{
  "n_layer": 16,
  "d_model": 256,
  "n_head": 8,
  "n_kv_head": 4,
  "head_dim": 64,
  "d_mlp": 768,
  "vocab_size": 8192,
  "activation": "gelu",
  "norm": "rmsnorm",
  "norm_place": "pre",
  "norm_eps": 1e-05,
  "positions": "rope",
  "rope_base": 14700.0,
  "rope_fraction": 0.75,
  "qk_norm": false,
  "attn_scale": 0.125,
  "bias": "none",
  "tie_embeddings": false,
  "parallel_block": false,
  "extras": ["capped logits"],
  "init": "trunc",
  "init_std_qkv": 0.0191,
  "init_std_o": 0.0191,
  "init_std_up": 0.0191,
  "init_std_down": 0.0191,
  "optimizer": "soap_variant",
  "lr": 0.0059,
  "beta1": 0.95,
  "beta2": 0.95,
  "weight_decay": 0.0,
  "lr_head": 0.00853,
  "grad_clip": 2.0,
  "warmup_steps": 200,
  "schedule": "wsd",
  "decay_fraction": 1.0,
  "decay_shape": "linear",
  "final_lr_fraction": 0.02,
  "batch_tokens": 131072,
  "seq_len": 512,
  "doc_mask": false,
  "train_tokens": 504600000,
  "steps": 3850,
  "dataset": "wikipedia_en"
}
Each number is 500 + 25 x the weight over its row's rms, rounded and kept within 0 to 999. Layers, rows and columns count from 0. Numbers have three digits each. The size before them is the row's rms in percent of the matrix's.

# layer 2 attention value, 256x256, rms 0.156, rows 121-127, columns 128-191
092:479486557502509485493515459492552518530505528521437529488502524475512499465480481467525565479523530484488512522511521480505502472499499477501490518495492557478477534476478512550490522495554465
093:495498523496527506535487530492531512481446462511499513497498497447494527478470464486541495486527472480495491491543491459537472489466472511487500532489511533494530492473526496475506496512545488
099:489493545489494468495510522474539525463499506541499515475503466505491477506517457519474530509516519465506490484468501492498523482514518501447539511480504514461513473498478519506546515561544513
091:475524478480509489500535524519505463455517490517538489478489442491518539470500519473492498520512478479505441497512509502526525462468458477509460495470495529524538520511468488508480476517519481
105:447507515473517524481514507536537493494485515466557507525511460454494500522449490498521523500464514488513508482441482523471500534492497448451517480503464419507480551505471514516509508461471497
093:494509523481496519501506497487471538504488500492507480464499509516476453492510518459489514546526475498505475494472478545560447553513476502508504481501465509533522500517482517525491507506532494
097:510498507519459518479490499511473489493483503468488490531511490451522532485498460469538522516487509436463452519499491474524503539514481560488515424533463478494490472539472541460479482492479505
# layer 2 attention output (transposed), 512x256, rms 0.161, rows 185-191,249-255, columns 128-191
094:474492503538454473466538516507478514510490514521518463525490480515515523514560550499517542493499528436450497545517499548509495492507461530492508463512510430463499468451471530536509480523515484
097:470510491449511472512474530467459514493511534521471450478522532524496501487496497469478490437476527483524482526496477517518501508496510479496507511458490504469502511492501537487495485485492479
094:521484525493486501470490484526494502503459460511495492499508504499460472480489486488502523495448464519486499445458517493520499501514511498562494504559496478514476469480518449506512488500505488
097:525513491476513479487511444524534493502498476480484474508516525476505523466475478480520489513513528519463518522495491526491491466474514523488464489529501523506488506501567473505481475505502499
101:505540561496463505514442505497527507473470552506449481502520483511501509507451521526561485486503529472507487463509538462509501489528538501468508482529492509535485499552511491506513489477516505
097:463520525460497502533456470554495551494522466485488478471479510492523510481522477511439471463456500517467494525532529488461497508468533518488498487504493478520473487473498455504479495536509504
095:475484482528490521479445468461512520512498495486492555476476486481512479456515502555510499524500488515512469512487497472495475573493523518494490499508509546433507490489502474547487484493464477
097:532472469461536521490559540485526462478521491502524537490542517474476463486488495526474509528499501564518495454469502491502471509475579489537499487496515547525507538561514451457508499473497514
097:529520498542485506499467525511483475525533487470505501478469485531504503525506488552502519534529455554516501491517504511479508498517525535511486461515476501534505511535507491493503489499555512
099:472527462514489486494558475463483515490508531491504509521518509495520525520549461489481481516572542484497519550536512506483513501509497485430519492508522534480543514536497531502480544495493498
096:517512491522517496503488558484433514490484535509514490528497490470472514508513477513490512473494455522488472474524496468518498484497494505488545479509503475523478494527444537497526502475489522
105:520486443496552465486554494513521482533505455432495489482477522489461472511521485442512498478492501515502490492505502522507514491486488493532525483530478500489476477474502485472488494507546490
092:523537451510519519463534471470502487502476561526508496538505494512478457496505500485512533495528505478473489483484507502466493539542482502478495520492505522490499506488498550523461496489473495
096:533507487476500495561498535581522497480477510490486461502530490504492492522496482493511537470502491492494535546514474517487489447496498513459524514519491479544485495523489506495493511502536502
# layer 2 attention query, 512x256, rms 0.211, rows 256-263,320-326, columns 128-191
083:532535496492485507508485486502494483521477512520474519543523537492499543469445470511517469505494497479498490472525480483469502491511514468502530447483491515483490489526473508536474545482539523
101:535458506561491515513507493508523478517486515494504467495502542515509489508507511516496522506472490493493509482455521492491497466487445506509495502449468492488500492474505454523498509510531493
098:491512487461447488524487486497476482488462495490475515514478495488470517459456500450515500484534482495452486499523475486479445501486512491476490512550541508477524497533479478512525504505504480
090:480483475499492538508473500525483506496534513523502492534532481496505517533574570459449507470494544488488496501501558484509515546480473529523509491521489461489499497461490467508484439518465536
090:500522505501510491495514520547489504509498493501508511518503516494473502488510487466496527487525490511521522472423519489511503481478460542497490464512481523459500533501518503490448489500471505
093:474475500477524492518496528494532534460525498487524505483486459509479501483520477435484501499528484531502478537473511529446472498480503451533484506467522496498489508524503535503549444512481523
104:445516541508516484433521479527503476546504523508529500509497460451487524517556481519546493507500454475518507469510499540507497528489491514462508500537464509501509520527495466464481516511509495
103:492495490548539493532504567533506500491514521545481476497467468516465488506486512477525561507468553465480488524491550470493470464487452517462526534524537492491493531463511512506506495523457478
079:503533522518509537489515495475486529583549503488467500507511491475520506501486480499469485504523493435502519523542476505468512543477519471498523534452502492483469473505496472510469513516521494
088:514507488551497523498519529525515490512497545532524505453513508507501493482499528495481575492489463490504550486517506454503500493505527516508506509481485517535490527505500489462553472539501523
084:489473560473510480557458487498482521511489465521484515534497509484462509491523505524534499546502531499527496476511439499508513470492496503482475457509529526499485505475518495530509477495502474
077:476547478526516555491517475513524545448556477462492483487458531515506512466495498498496522497488502479520463475488484475445520511510538458489485478496516524501516454466480479521522496484529545
087:476506483474538505518519495511484504493465475551486479512520494557470455493531537463498498495523498501484534484493496482506518472494514484496501508510476485531536522495489491484487510466481495
086:505449550526481459486479495513498490501497467506480486496499458488489508518528511485502475549532503483509458518487465550502482516554536503468486549539512507491507461472447502493465503508478528
090:494484488491468495505490496484510461481466515471466487493510500474476486521448499481487487549516523476517497554529522522512518515499454487478528502514476506521481519495490501508521516476545529
# layer 2 attention key, 256x256, rms 0.208, rows 128-134, columns 128-191
077:515495507495504446544493460526479498460481551483490493475481464477499540561486481477502510535507497554476478455486509491476526491474466494444480494537461538509499522524503498509474503522551512
088:516474557503506489516502500471519512485557510470491529481492518544515541494515488518498501466481519472494521480475542490499555438514488513506526483512506529479517484443478532477550542510510492
097:493501476527505510530534505489521528528528522481504558558474529484495491495469489541478467503471501518492529520528479519500455521436498487506551506525478501502483476503506502537477494487506532
078:510504448484508489493514512496468485485504526535510525465518538517503486492501503514482490503531504484502493496524509517517475463493531500509512509535493449512471529493502484521509487517551472
085:523502500458456478533476458466492492532462511518471509464477490431505504480510498503508470498542468510501534521497494456456488491487495506499496499535524463472497436469530529486508530507448495
088:448532503539471522473509466500486510532513484525475470524469543446498487545514512475491479551486532513527514509506496482443488511476497518482489511474511494472533505520499474485496540491501507
097:499482453473480498536477479460532495474491476512462499497511476507509526535506521436467461494526532537502513519491511527524508489504471501510509508528508500473506500509523514472488499484489501